From a checkpoint of a small transformer trained on Wikipedia.
Size: width 96, MLP 384 squared ReLU, vocabulary 2289, 1.95M parameters.
Architecture: RMSNorm before each block, rotary positions, no biases in attention or MLP, local attention windows, exclusive self-attention.
Training: a variant of Muon for these matrices, 7730 steps.
Each number is 50 + 10 x the weight over the matrix's rms, rounded and kept within 0 to 99. Layers, rows and columns count from 0.

# q: layer 8 attention query, 96x96, rms 0.0921, rows 0-31, columns 0-95
# k: layer 8 attention key, 96x96, rms 0.0942, rows 0-31, columns 0-95
# v: layer 8 attention value, 96x96, rms 0.103, rows 0-3, columns 0-95
# o: layer 8 attention output (transposed), 96x96, rms 0.0883, rows 0-3, columns 0-95
q0:48 45 41 56 32 50 48 55 47 38 42 51 61 49 38 53 41 47 47 60 43 46 48 57 56 48 44 55 42 63 49 57 47 55 50 41 48 41 59 49 47 49 35 45 74 51 49 68 48 57 48 53 52 36 45 50 48 48 61 51 49 54 41 45 47 50 54 44 45 48 71 42 44 40 51 54 44 40 49 49 49 46 37 40 52 61 50 37 54 62 69 46 49 45 54 51
k0:46 67 46 53 52 43 55 41 59 49 42 53 57 49 51 50 60 57 54 50 51 64 49 52 49 74 56 43 51 44 65 51 42 56 53 54 55 39 46 41 46 56 61 48 54 53 61 28 54 46 41 53 40 51 42 37 54 44 71 48 54 56 57 52 44 50 55 44 56 52 36 59 41 53 36 43 51 53 51 56 49 52 55 45 36 50 52 49 46 57 30 49 49 47 40 51
q1:60 58 51 42 54 66 55 45 49 46 61 64 57 43 53 58 56 53 48 49 46 37 40 40 44 50 39 46 58 52 64 60 61 45 50 52 51 44 56 50 36 51 59 43 55 46 40 68 41 54 54 41 45 55 49 49 53 56 31 50 44 59 60 58 51 65 51 49 52 54 50 52 43 35 55 50 48 47 40 49 60 48 62 51 60 45 51 45 53 55 50 42 34 52 45 51
k1:48 62 43 51 38 49 46 49 49 60 54 57 51 47 46 46 54 53 67 54 48 56 61 53 54 47 55 40 57 43 59 55 52 61 41 61 52 54 39 57 40 38 57 54 42 52 53 53 48 59 37 55 62 43 44 51 49 48 53 50 51 52 52 60 45 52 46 46 53 55 41 53 48 51 43 56 48 54 58 52 39 60 60 53 54 46 47 45 45 48 49 45 51 48 49 52
q2:70 47 44 33 62 54 38 60 51 56 56 44 43 46 56 61 47 37 47 45 39 43 54 52 49 46 46 56 46 51 53 47 46 40 48 56 52 52 58 55 48 54 42 47 51 57 52 70 44 54 56 43 64 52 38 44 50 45 50 54 47 38 53 59 34 56 52 54 51 58 54 49 54 34 50 53 62 31 35 49 58 41 54 42 32 44 42 49 49 42 64 64 50 36 53 48
k2:55 40 54 56 53 43 55 41 52 45 49 40 49 47 55 59 46 37 51 36 50 62 58 42 49 33 46 45 46 60 62 46 48 47 58 43 60 37 35 44 40 43 48 46 44 54 55 44 62 48 59 60 54 45 47 52 51 46 54 47 53 61 59 44 59 38 51 70 47 44 45 55 49 45 51 51 55 53 49 48 53 61 33 57 47 51 47 55 56 46 46 47 48 40 46 60
q3:55 42 57 52 59 39 54 49 50 45 58 43 56 40 47 42 50 43 49 48 52 38 36 53 51 45 48 47 51 50 49 44 56 55 48 42 52 52 51 44 52 47 48 40 36 38 50 45 45 59 50 45 46 64 57 52 57 55 48 57 65 57 57 53 45 48 43 45 48 52 52 53 47 42 60 54 48 52 41 64 52 51 59 54 54 44 57 43 47 57 43 47 51 45 42 54
k3:57 49 54 45 60 44 58 46 43 63 55 49 48 52 47 57 40 39 51 27 56 57 42 55 50 51 44 33 48 59 62 42 47 42 38 56 64 40 53 61 52 46 55 62 50 36 48 56 58 47 59 64 50 65 50 51 44 47 54 65 46 41 61 43 49 39 54 53 46 54 60 47 44 34 58 48 51 51 50 48 44 48 47 54 53 54 41 65 53 52 51 43 41 50 58 42
q4:60 47 47 50 43 59 48 50 50 41 40 44 43 63 30 59 47 65 54 55 55 45 47 51 54 39 48 55 45 56 37 52 46 44 45 57 40 40 47 50 43 52 60 45 64 57 50 42 42 58 54 45 59 53 42 50 48 58 43 45 49 53 52 50 51 52 57 41 62 43 48 48 42 69 56 52 50 41 41 37 44 41 47 38 44 48 48 38 57 44 37 36 57 55 51 51
k4:51 49 40 43 40 54 56 57 57 55 60 50 55 57 50 55 43 51 55 44 47 53 53 53 57 37 66 45 31 53 44 42 40 58 57 58 53 62 59 52 56 57 63 47 33 59 57 55 77 39 40 58 58 49 57 51 48 50 49 53 56 50 55 66 44 52 33 54 55 41 62 45 50 54 31 63 59 41 59 57 52 65 37 35 49 47 54 46 45 58 58 41 46 50 35 60
q5:66 36 56 43 67 35 61 48 45 37 54 47 45 51 54 57 63 52 43 53 50 36 62 35 52 48 52 54 50 47 59 42 47 50 56 58 45 60 61 53 42 41 58 60 54 62 43 41 50 44 51 57 46 47 49 59 47 50 58 46 54 50 63 45 39 65 38 53 63 56 52 57 48 60 48 54 58 47 56 43 59 34 51 59 57 38 56 42 51 45 52 55 58 54 53 54
k5:65 44 54 45 61 62 48 45 42 54 55 49 37 47 63 63 45 33 42 52 38 40 51 54 51 48 61 56 51 63 41 44 29 51 64 61 50 41 52 58 39 59 43 44 51 43 51 55 39 51 51 67 45 59 56 48 63 51 52 51 54 52 41 67 57 36 48 52 53 42 35 50 51 57 54 41 47 37 34 45 43 45 64 54 62 52 40 43 52 54 39 47 50 51 41 35
q6:53 48 53 27 52 53 46 52 57 54 49 52 46 59 42 60 56 59 47 55 49 38 55 61 54 38 50 54 52 47 54 55 44 55 43 57 33 48 53 68 58 53 66 41 58 56 42 47 41 40 60 62 59 56 54 58 45 51 46 43 57 49 62 43 47 73 57 42 57 60 51 64 67 62 46 48 47 43 46 48 55 42 44 42 49 52 48 45 43 54 42 57 67 51 65 49
k6:57 29 59 43 58 64 57 45 63 58 60 44 50 53 54 58 49 39 36 43 56 42 49 57 48 53 42 50 43 60 49 48 27 49 55 55 64 55 49 46 53 59 47 54 46 44 48 46 72 57 41 56 49 45 60 41 63 55 62 61 48 52 44 64 47 68 38 41 37 44 43 49 47 35 53 58 51 40 38 54 41 68 49 43 59 55 47 62 36 61 46 49 51 61 40 61
q7:68 43 66 58 61 52 57 50 49 49 62 35 45 50 37 46 62 58 62 58 57 45 33 44 45 45 54 58 47 46 51 56 45 49 52 66 40 66 57 58 44 45 52 60 49 66 40 45 62 54 55 50 43 54 52 56 51 46 47 58 58 60 56 56 50 63 43 51 57 55 51 61 48 54 47 54 62 45 51 55 53 42 52 64 43 47 49 61 51 50 30 60 55 47 53 42
k7:62 65 61 34 56 65 60 51 53 58 60 42 55 38 53 63 54 45 44 53 27 46 57 50 59 58 50 49 45 44 53 38 41 51 46 48 45 46 65 67 53 58 50 67 42 49 40 48 47 54 59 59 59 45 58 70 67 29 37 55 56 55 37 51 61 47 46 45 62 52 62 58 52 42 36 42 47 54 46 41 38 42 48 45 51 46 47 50 55 51 52 53 44 51 51 46
q8:46 62 43 32 56 58 58 48 58 47 50 54 54 74 40 66 57 55 48 48 59 39 55 54 59 47 45 58 52 46 34 53 45 46 43 51 36 54 62 66 44 48 52 53 56 43 48 52 44 44 50 57 47 50 56 60 47 52 48 58 51 55 48 54 49 63 54 39 47 45 50 67 62 64 54 49 46 45 40 46 52 57 50 35 53 60 37 48 47 59 53 42 55 48 60 52
k8:66 16 48 46 42 70 32 44 66 50 39 44 46 52 62 62 52 24 43 47 64 46 59 58 43 42 54 61 50 50 50 51 33 52 60 49 50 55 56 54 44 53 38 49 38 39 47 62 46 44 50 56 51 57 63 43 54 71 52 54 43 52 48 60 39 64 28 44 32 39 39 50 50 62 62 53 63 37 54 44 56 63 59 45 54 51 51 62 42 58 39 58 54 53 48 49
q9:55 40 63 46 79 45 53 49 43 47 59 49 51 46 67 56 49 43 51 44 48 31 35 67 32 33 35 69 42 72 54 42 40 57 67 64 56 79 52 42 43 55 36 49 67 60 43 55 44 42 49 55 71 52 37 58 44 49 61 56 59 59 65 58 34 42 37 51 55 69 42 58 24 47 48 55 65 45 51 44 59 42 53 46 27 63 58 46 53 52 43 50 38 44 48 41
k9:43 45 58 60 47 53 40 48 32 35 73 39 40 28 38 62 39 34 50 28 58 58 49 42 67 47 34 36 54 64 62 59 63 62 48 45 48 60 71 48 51 48 61 51 52 50 36 54 45 60 49 54 61 49 46 52 34 32 53 53 46 46 58 54 80 66 37 60 43 49 63 54 49 46 46 50 60 58 43 43 46 45 49 53 46 46 41 53 43 45 51 56 70 47 79 48
q10:43 66 50 45 59 43 47 49 56 40 30 47 61 54 43 59 48 40 54 53 37 60 53 56 43 61 50 39 50 52 30 44 51 44 48 51 55 43 36 55 62 54 46 50 62 48 64 50 46 60 61 29 40 35 62 51 70 42 42 46 43 59 29 36 61 43 47 46 57 39 45 47 58 54 48 50 40 59 53 46 61 45 54 40 50 57 43 41 51 47 55 33 38 37 49 47
k10:57 50 49 70 54 64 54 65 61 73 57 33 60 39 55 54 53 48 43 68 51 51 32 51 53 50 33 64 52 58 47 37 43 51 56 57 59 59 42 35 43 45 35 53 39 49 57 40 60 60 55 43 45 38 65 53 64 60 48 53 39 60 50 53 37 31 55 51 47 61 44 47 51 49 46 35 51 51 47 52 49 66 58 60 49 46 41 65 47 52 46 44 52 57 41 47
q11:50 51 47 33 76 27 47 51 38 46 51 57 46 55 41 57 52 49 39 26 47 16 53 54 31 30 53 50 37 59 65 70 34 46 60 62 53 58 55 53 51 51 39 60 63 60 51 50 36 36 72 48 56 40 45 43 38 50 53 41 59 52 55 50 50 58 68 35 43 50 58 58 52 49 53 49 59 37 37 35 57 48 48 39 39 61 41 41 49 51 52 48 53 35 57 38
k11:94 32 57 56 61 55 50 36 74 42 60 21 43 49 57 61 55 47 17 47 58 39 48 51 41 50 46 75 41 67 42 61 34 45 57 65 53 62 20 56 43 34 36 50 39 41 55 54 57 45 44 51 50 68 56 34 58 54 64 56 34 53 44 74 40 57 35 51 50 45 43 64 47 35 59 52 57 34 39 46 36 65 57 47 68 54 48 48 40 61 51 36 42 48 35 53
q12:71 54 56 47 47 60 20 45 37 37 37 53 40 43 46 48 63 46 48 47 34 52 44 49 62 61 49 47 74 39 48 31 50 63 49 46 39 45 28 45 71 51 46 61 51 54 66 50 51 61 39 64 20 48 61 59 55 57 40 56 56 43 49 44 48 28 56 58 45 38 35 43 68 51 57 50 44 56 52 54 48 43 50 49 39 43 42 41 31 37 32 54 60 57 47 58
k12:35 67 56 43 53 30 61 57 40 39 39 63 43 49 47 35 45 53 63 39 42 54 40 45 41 45 60 37 56 44 56 46 67 51 64 44 38 61 44 56 64 44 57 57 65 61 51 48 50 61 43 55 50 42 53 35 34 20 47 28 37 62 30 41 50 48 67 56 55 48 47 42 62 45 53 47 30 65 67 59 47 44 47 50 49 52 53 48 54 52 48 53 48 55 51 63
q13:42 53 41 70 33 29 21 42 53 34 32 80 67 47 69 34 29 50 31 45 57 64 50 44 77 57 59 46 52 54 45 55 56 37 59 40 55 66 56 45 49 55 42 62 44 49 53 59 59 54 51 30 56 52 39 40 53 68 58 42 56 55 38 50 56 33 49 48 36 31 55 27 36 33 47 71 50 60 59 51 44 45 52 47 52 43 41 58 70 55 61 48 43 55 38 47
k13:53 45 41 28 50 54 35 44 52 61 59 44 46 63 67 41 50 31 41 46 59 59 62 35 80 23 56 67 58 53 64 54 50 45 56 48 48 65 49 53 59 71 58 31 61 41 24 52 38 55 39 43 48 64 31 42 38 69 60 56 61 54 69 67 42 36 54 68 48 44 29 63 56 53 56 62 59 52 59 47 29 67 56 39 40 37 58 35 43 48 48 51 54 42 57 34
q14:37 45 51 29 80 49 44 56 69 33 30 49 62 58 56 49 63 50 60 67 55 40 50 39 62 37 58 77 55 41 59 51 38 57 51 75 30 43 62 86 55 59 47 52 64 37 59 44 61 53 62 56 56 58 61 52 63 45 49 57 64 56 54 56 38 71 47 40 41 62 32 59 52 51 44 49 51 28 49 45 46 35 47 31 54 51 69 41 31 62 46 57 48 41 41 46
k14:43 47 57 31 39 56 29 46 58 55 45 44 41 36 54 56 54 47 75 49 43 48 52 49 51 70 62 58 49 48 63 43 37 54 54 47 55 35 43 48 45 54 50 38 49 40 48 34 47 63 50 57 51 43 59 34 39 58 22 47 50 46 60 52 49 34 48 53 52 59 48 38 52 40 47 57 50 44 59 42 51 55 48 39 34 55 60 34 54 62 55 54 40 44 47 68
q15:54 39 39 65 38 59 29 39 60 46 67 46 53 48 65 37 39 42 43 46 45 71 45 35 47 45 49 70 59 42 51 45 42 40 39 59 50 43 57 40 61 41 46 36 54 52 40 50 55 59 47 44 58 60 49 38 34 54 55 47 52 65 43 42 38 37 40 62 45 56 40 42 33 38 60 59 45 56 52 47 46 43 48 42 39 48 64 46 50 47 68 29 35 40 35 47
k15:37 57 57 36 50 44 42 50 37 40 38 47 57 62 45 39 32 61 58 32 49 55 45 46 64 59 45 23 62 55 58 48 89 54 35 35 38 37 58 49 43 62 61 46 87 69 66 46 47 49 67 48 46 52 46 36 33 31 49 49 56 46 49 26 65 56 50 74 66 65 44 43 67 51 52 67 29 71 62 50 47 32 43 54 34 67 66 54 69 29 51 60 39 50 47 44
q16:71 47 72 53 37 56 31 32 42 20 38 53 63 33 61 50 40 49 63 52 57 41 42 51 50 56 46 52 58 42 66 59 60 66 34 32 40 29 36 50 42 36 37 65 69 41 68 57 51 78 41 42 38 35 66 59 52 43 52 42 42 60 32 48 55 56 54 55 58 38 50 51 53 56 47 50 40 44 51 46 56 48 36 68 40 21 58 48 20 41 64 59 38 35 38 60
k16:57 32 52 47 47 43 56 49 58 38 37 67 48 55 44 56 38 62 51 53 55 22 37 63 58 70 59 43 42 56 45 54 33 58 54 49 46 52 59 34 43 47 43 50 43 53 63 53 51 55 42 60 42 42 58 62 83 51 45 67 52 39 40 54 51 53 45 47 36 30 69 45 38 56 46 42 48 33 57 46 57 44 53 45 57 57 61 52 58 58 36 49 41 60 34 57
q17:49 44 30 40 32 49 22 32 41 62 33 43 53 68 52 30 69 54 37 40 58 50 52 49 46 65 56 38 77 65 49 46 55 46 58 38 62 26 76 51 43 43 57 50 54 52 66 55 37 55 51 62 39 29 37 57 34 55 65 48 71 35 40 53 36 60 54 43 53 76 32 64 45 55 48 46 57 62 38 61 36 51 52 53 48 50 37 59 40 51 49 56 38 39 48 51
k17:68 38 46 69 64 38 37 55 58 60 44 35 42 57 55 49 63 41 23 46 53 48 63 47 28 45 48 70 45 48 54 56 34 39 52 35 66 44 47 57 39 61 43 50 50 47 52 60 31 43 45 49 50 47 47 57 60 65 51 39 53 52 64 47 47 63 42 57 49 61 28 58 36 46 56 60 65 35 41 55 60 69 61 35 46 61 53 37 43 56 52 54 57 49 53 36
q18:58 33 67 48 48 52 41 43 27 53 59 36 49 58 58 57 39 46 48 50 42 46 38 41 56 44 44 34 46 62 51 45 49 60 65 39 49 54 38 49 61 54 54 58 70 64 57 60 61 25 56 68 27 43 47 64 48 58 44 55 61 65 54 50 60 51 51 55 37 76 43 45 59 56 49 56 20 45 37 59 65 41 46 48 57 44 50 67 43 53 38 34 36 40 43 56
k18:32 55 49 64 56 58 28 51 53 47 63 40 39 64 44 50 48 36 53 44 55 47 48 40 48 54 43 41 48 50 29 44 63 48 32 54 41 43 53 45 44 47 56 32 54 61 45 53 49 72 52 42 51 44 68 45 57 53 47 58 44 57 32 50 56 45 51 35 46 57 47 49 61 43 62 49 62 50 28 59 78 54 44 39 45 56 52 45 39 53 36 35 58 45 47 42
q19:36 51 56 70 63 49 48 43 47 40 43 58 54 58 49 27 46 51 53 49 55 60 44 38 68 57 47 51 45 55 42 36 42 36 62 48 50 44 54 30 57 62 44 38 40 60 41 55 52 52 51 50 35 50 43 41 50 51 51 62 53 59 34 62 50 37 43 52 60 33 75 52 34 25 54 47 53 56 59 61 61 45 50 50 44 43 45 50 45 51 65 49 21 56 48 38
k19:56 62 65 62 49 50 46 44 62 58 65 57 52 52 37 48 37 43 46 48 46 44 63 52 59 51 51 63 46 56 40 53 40 48 72 50 47 40 58 46 38 66 40 59 61 40 48 65 45 58 50 33 42 58 57 58 48 57 54 40 52 59 47 67 56 36 57 49 39 64 48 55 41 37 60 70 40 56 46 55 29 35 37 56 30 56 43 31 65 69 55 61 68 55 61 50
q20:34 60 37 22 50 37 53 47 40 48 59 69 39 58 40 40 45 65 57 51 64 68 53 64 52 51 47 31 58 49 42 53 54 33 58 39 58 36 78 42 64 33 57 42 67 59 69 36 51 50 46 57 57 33 54 49 44 34 40 60 58 45 62 47 58 60 49 38 56 49 49 45 73 46 65 51 50 54 40 51 55 51 54 49 53 49 51 62 46 66 53 47 43 40 43 54
k20:63 53 29 51 55 38 55 52 52 63 59 64 69 40 72 26 59 45 48 49 51 55 60 66 69 65 51 42 31 56 56 64 54 59 40 56 49 43 46 52 40 50 28 50 43 50 69 50 48 49 46 35 54 46 35 47 66 63 86 65 55 42 44 48 35 45 48 41 38 43 47 47 53 45 65 72 51 37 35 39 43 48 37 55 56 49 39 57 52 51 37 45 45 74 58 45
q21:47 64 37 32 62 48 49 29 69 42 47 34 69 42 67 53 46 54 37 47 58 62 42 66 55 42 45 61 44 58 51 49 59 58 47 74 62 36 48 46 47 59 46 68 66 42 39 73 38 44 55 45 51 59 57 47 52 42 54 36 41 67 54 52 52 45 58 33 32 55 50 68 36 50 45 55 39 51 61 52 63 54 57 52 57 62 57 41 67 60 47 51 38 37 61 45
k21:44 44 42 58 62 65 48 54 50 59 63 27 37 39 54 50 44 48 55 63 38 49 56 43 54 46 54 56 58 52 60 44 49 44 59 51 37 46 42 37 54 48 49 40 52 63 47 41 57 56 71 61 49 71 47 27 42 42 59 58 58 55 50 60 42 61 60 64 57 58 52 43 42 39 43 59 54 58 58 52 53 54 62 38 52 65 55 39 60 59 47 71 55 46 57 42
q22:17 58 61 42 74 36 55 52 50 50 67 62 43 48 42 60 68 40 54 57 38 45 50 55 40 60 44 77 37 58 59 53 66 46 42 47 40 43 33 49 26 55 58 30 58 45 58 77 36 52 57 66 41 61 65 41 55 55 43 52 50 45 32 51 37 41 58 47 35 63 50 40 53 65 35 28 56 45 56 47 54 31 32 52 65 59 50 50 41 46 54 73 32 57 59 52
k22:38 41 58 56 49 50 50 54 70 75 42 36 42 44 46 69 55 25 44 51 57 43 47 53 31 45 60 34 55 40 40 52 51 46 53 39 47 56 51 59 29 63 53 42 55 44 49 53 32 57 57 63 53 58 59 41 71 60 50 60 52 43 49 75 36 41 44 32 39 60 60 55 46 46 49 28 24 43 45 41 53 44 43 55 61 27 43 58 59 38 47 70 31 73 73 59
q23:46 49 44 48 43 76 68 46 50 42 65 37 39 45 48 41 39 40 49 56 37 63 67 65 45 54 69 30 39 53 55 49 61 76 30 52 53 52 62 49 56 57 51 45 42 39 50 51 59 43 36 69 50 45 51 55 50 47 53 49 50 56 50 70 42 35 57 50 62 57 57 45 51 29 54 53 38 55 58 46 56 46 53 32 55 30 37 43 61 52 32 55 50 31 62 53
k23:52 68 38 40 58 31 59 52 53 32 65 39 66 48 50 59 48 51 41 45 35 54 76 44 62 50 56 37 40 46 45 49 37 63 38 62 54 57 61 53 50 57 58 31 57 52 43 46 58 40 50 44 78 48 60 54 50 32 49 47 57 36 53 53 63 71 53 52 45 68 61 43 61 57 48 43 54 40 57 53 54 25 43 30 45 47 38 35 46 59 57 34 41 66 61 52
q24:40 54 57 71 50 60 45 55 46 58 35 45 57 60 51 50 46 50 44 45 53 59 40 38 59 32 32 55 43 41 52 49 72 67 55 54 60 59 52 40 43 64 59 41 48 47 48 52 60 54 52 37 59 68 46 49 54 50 52 48 62 62 51 67 42 56 50 70 50 51 46 71 54 43 61 50 51 50 51 54 36 38 49 69 42 39 48 59 69 57 49 39 52 41 48 54
k24:33 53 61 53 58 48 53 47 56 49 54 43 42 59 46 41 44 45 66 49 64 39 55 38 66 41 30 46 59 41 35 50 50 42 59 49 45 42 55 44 62 75 52 48 51 42 39 51 38 60 25 39 30 50 56 52 65 35 60 46 61 42 63 33 53 51 60 66 58 41 55 50 63 40 25 62 54 32 52 49 47 59 56 48 27 62 49 54 56 39 51 48 47 53 47 49
q25:26 54 35 60 39 38 48 60 43 51 50 50 46 54 58 53 40 55 46 46 49 45 61 44 49 68 40 31 45 53 46 35 42 59 32 25 51 47 61 64 14 51 58 49 40 59 41 45 49 41 41 65 57 59 71 54 36 47 39 49 42 43 66 45 48 52 49 42 54 50 50 53 28 40 26 42 21 44 36 49 47 54 39 53 40 40 40 54 40 51 41 59 73 63 56 49
k25:21 47 56 46 59 49 49 54 72 36 62 51 60 53 60 61 63 62 38 60 62 46 64 77 45 59 46 56 57 58 68 40 44 59 27 33 52 56 41 56 38 54 70 55 39 47 58 57 33 40 41 50 60 48 51 58 62 42 57 41 43 51 42 53 42 61 49 60 68 34 60 60 36 40 54 51 50 29 47 48 43 54 40 47 52 31 46 49 29 64 29 48 47 55 44 58
q26:65 63 45 51 51 39 47 40 61 49 67 52 44 44 35 67 67 66 51 58 43 43 47 46 61 50 51 36 68 48 43 47 61 31 48 28 61 36 48 58 46 43 55 53 44 39 54 65 57 35 35 44 61 32 56 57 27 56 31 32 53 60 65 49 54 60 52 70 23 48 63 41 66 65 72 46 43 48 59 57 63 42 45 50 68 50 37 55 39 52 41 49 52 47 63 45
k26:30 45 57 58 58 35 67 44 47 63 35 54 72 62 42 33 72 40 58 56 49 65 54 45 35 57 57 57 44 52 34 56 40 49 44 52 44 62 52 48 51 50 42 60 21 41 35 49 66 24 58 54 53 40 50 53 48 54 64 52 46 54 17 59 32 29 53 53 52 54 53 58 49 43 48 35 41 46 47 34 73 71 46 22 41 53 59 54 45 50 58 42 35 50 38 38
q27:52 53 54 59 43 47 43 53 57 46 38 35 45 52 56 43 45 50 50 41 46 68 54 55 40 56 77 65 41 66 59 53 47 40 48 60 54 56 44 36 51 59 50 53 63 63 22 33 54 55 56 61 72 53 66 37 38 54 53 59 39 56 46 66 58 47 59 53 51 41 48 63 31 48 35 57 59 45 43 35 50 50 50 52 52 60 58 55 51 62 55 47 60 47 62 38
k27:48 58 46 58 68 48 51 57 53 49 58 39 53 55 48 56 57 56 54 46 45 67 40 41 52 51 31 36 52 58 64 41 47 34 60 49 57 59 47 26 50 47 53 38 74 52 42 44 47 50 25 48 54 63 47 35 49 49 26 54 67 53 59 56 79 48 66 56 55 65 51 30 39 38 66 57 64 51 57 52 41 56 41 54 43 52 65 67 60 53 50 63 57 57 39 47
q28:38 56 40 59 46 58 50 48 41 47 47 52 51 41 85 39 41 37 36 40 52 75 52 49 44 45 50 49 40 53 48 49 47 50 59 46 60 51 65 43 81 71 39 57 58 58 55 38 47 30 46 54 70 36 28 40 52 52 62 36 54 39 46 53 38 44 36 44 46 49 44 64 38 34 39 66 65 54 60 44 49 41 61 37 45 47 49 39 35 41 66 49 42 32 46 34
k28:45 30 73 46 25 46 40 50 50 65 53 35 43 44 63 36 39 48 51 44 46 68 51 46 63 44 47 60 44 40 72 30 51 49 53 59 51 40 55 47 68 37 45 35 65 54 42 37 43 33 37 43 63 55 49 36 36 45 51 41 58 41 54 46 49 55 39 58 46 68 42 63 43 52 49 59 56 75 30 48 35 23 44 42 33 53 65 51 26 53 63 62 55 47 48 50
q29:47 71 59 48 46 47 49 42 44 33 48 59 30 42 42 38 41 40 51 43 68 56 49 66 52 42 62 40 48 47 32 73 56 42 49 40 72 66 45 36 44 66 43 58 43 60 62 50 30 63 41 29 46 10 48 68 59 44 65 48 27 47 45 32 70 43 42 41 62 41 55 54 43 66 49 47 57 44 44 57 54 52 57 52 55 62 32 70 56 42 48 57 38 53 48 55
k29:69 33 45 67 34 59 59 41 33 63 71 39 48 51 62 49 60 47 31 55 50 59 57 69 47 47 41 54 42 42 56 44 56 56 44 48 45 69 46 58 59 42 34 53 30 65 26 70 65 41 65 44 48 59 40 53 65 45 65 35 49 56 45 54 36 33 27 58 53 52 43 39 28 55 74 48 36 52 49 56 52 57 57 66 49 41 62 53 36 54 58 54 50 59 48 51
q30:71 34 35 51 45 63 54 57 44 33 65 58 71 59 62 58 50 62 38 86 44 61 58 41 54 46 39 54 45 59 47 49 29 52 43 62 63 44 21 41 39 41 45 50 57 55 50 58 46 35 50 66 50 56 56 60 62 48 61 50 65 56 63 45 26 43 58 58 51 40 50 50 36 45 70 73 49 66 48 47 54 32 58 48 39 46 50 36 52 45 40 46 45 64 37 53
k30:49 50 66 44 47 54 44 57 52 44 53 61 47 52 36 46 52 64 50 53 58 64 55 43 56 68 63 37 68 40 45 58 32 74 60 57 36 43 47 51 47 57 49 59 62 55 67 52 58 54 56 56 46 50 46 33 50 47 38 36 57 34 53 39 47 53 50 43 56 56 47 50 50 40 68 31 65 75 56 69 78 48 54 47 40 44 66 34 71 42 36 40 73 39 70 52
q31:47 75 47 24 62 40 33 55 47 35 35 69 53 53 58 69 40 57 50 47 35 42 42 57 48 49 47 52 27 42 61 50 56 47 42 53 37 42 44 54 69 66 67 42 50 28 54 43 34 54 52 49 61 41 63 70 54 44 56 54 69 50 40 62 66 80 56 38 43 42 56 52 54 58 47 55 59 25 45 53 61 59 47 52 49 32 55 54 42 51 60 64 48 65 52 64
k31:44 35 35 43 63 37 52 49 51 35 46 44 37 16 69 68 43 38 54 56 45 44 38 49 53 60 58 72 47 60 50 35 39 64 64 62 52 49 55 52 52 64 46 47 35 36 73 60 66 31 48 58 31 64 54 24 45 45 56 68 69 43 47 48 59 54 40 53 44 38 45 50 47 43 60 24 34 51 42 40 50 47 43 60 76 50 55 57 48 52 56 51 51 71 46 51
v0:52 43 41 53 52 52 55 49 52 45 67 50 50 48 60 42 66 45 65 55 41 38 47 48 65 40 49 48 53 47 38 41 47 74 60 34 58 49 59 54 61 51 41 46 40 62 57 39 53 39 39 54 34 49 43 53 35 52 47 57 32 54 61 27 50 43 46 36 53 45 37 60 52 58 41 53 52 54 55 62 44 48 61 74 54 53 37 42 60 47 51 37 54 61 55 50
o0:49 51 50 68 38 59 37 48 53 48 50 50 46 61 69 57 59 48 59 44 44 37 45 48 56 59 59 62 59 41 34 56 55 59 44 49 37 56 53 69 53 58 60 37 49 67 67 57 52 38 52 52 48 44 42 51 38 49 56 57 57 40 64 37 50 52 58 36 32 64 40 55 45 63 54 52 49 39 68 55 47 49 60 35 41 57 44 33 61 54 43 32 50 47 52 56
v1:53 43 44 38 57 37 42 47 50 21 48 57 66 42 45 49 43 51 54 55 66 36 32 45 60 52 57 52 54 62 57 53 52 40 48 57 40 40 53 53 62 48 56 41 50 42 41 56 39 52 55 50 63 37 63 68 52 24 44 37 49 55 53 65 53 45 53 55 44 60 37 63 61 61 50 47 39 59 65 42 54 57 52 58 56 54 42 44 41 63 46 61 52 43 60 48
o1:58 43 40 47 50 57 45 47 51 50 37 38 62 51 56 59 61 55 65 29 58 53 45 56 42 46 37 48 46 70 64 55 48 50 59 51 51 44 55 66 57 36 52 62 52 35 52 64 43 41 50 44 61 63 43 45 48 39 42 45 60 56 36 57 57 65 66 47 30 42 56 55 49 63 46 58 49 44 48 50 46 65 50 51 58 53 29 53 46 53 46 46 60 46 57 57
v2:48 58 31 48 48 49 43 50 40 33 33 48 35 46 51 35 44 54 38 41 35 30 57 60 67 42 44 52 56 32 68 48 25 60 49 45 60 67 49 50 42 42 38 43 58 47 58 55 49 42 47 45 60 46 44 37 40 48 44 62 50 54 28 55 54 31 54 51 60 25 41 71 53 33 54 52 55 39 43 32 57 50 59 50 52 52 55 65 26 46 49 43 41 64 43 50
o2:67 53 38 56 62 65 60 61 50 33 46 41 51 57 52 38 54 42 33 34 56 37 47 46 41 47 64 48 61 53 42 54 57 51 58 70 56 52 70 39 40 55 51 48 49 51 59 65 53 54 29 38 55 57 35 52 27 54 56 56 36 44 28 36 56 54 56 65 65 47 26 57 52 53 53 49 59 38 54 54 47 50 56 62 49 69 48 62 43 32 46 58 33 62 49 57
v3:57 57 54 58 42 58 60 27 56 45 44 40 46 71 66 41 61 55 60 38 54 62 45 43 59 38 39 48 46 47 40 54 60 47 45 37 45 67 49 29 50 49 58 47 41 78 53 41 54 56 55 52 55 46 48 44 49 58 43 51 66 50 53 51 54 45 54 33 50 49 60 63 30 44 36 49 31 60 67 52 38 31 65 61 32 51 39 47 43 42 62 64 39 63 49 43
o3:41 71 55 61 41 62 45 53 59 54 40 48 64 49 71 38 60 50 43 44 45 58 48 48 67 54 46 59 60 60 51 48 57 55 50 39 59 47 53 35 50 60 63 63 50 59 71 31 43 53 63 60 57 62 44 52 42 56 71 49 66 49 52 40 47 60 59 47 61 71 44 58 36 46 54 74 46 62 69 70 28 35 57 67 50 42 65 61 62 70 66 69 50 59 56 46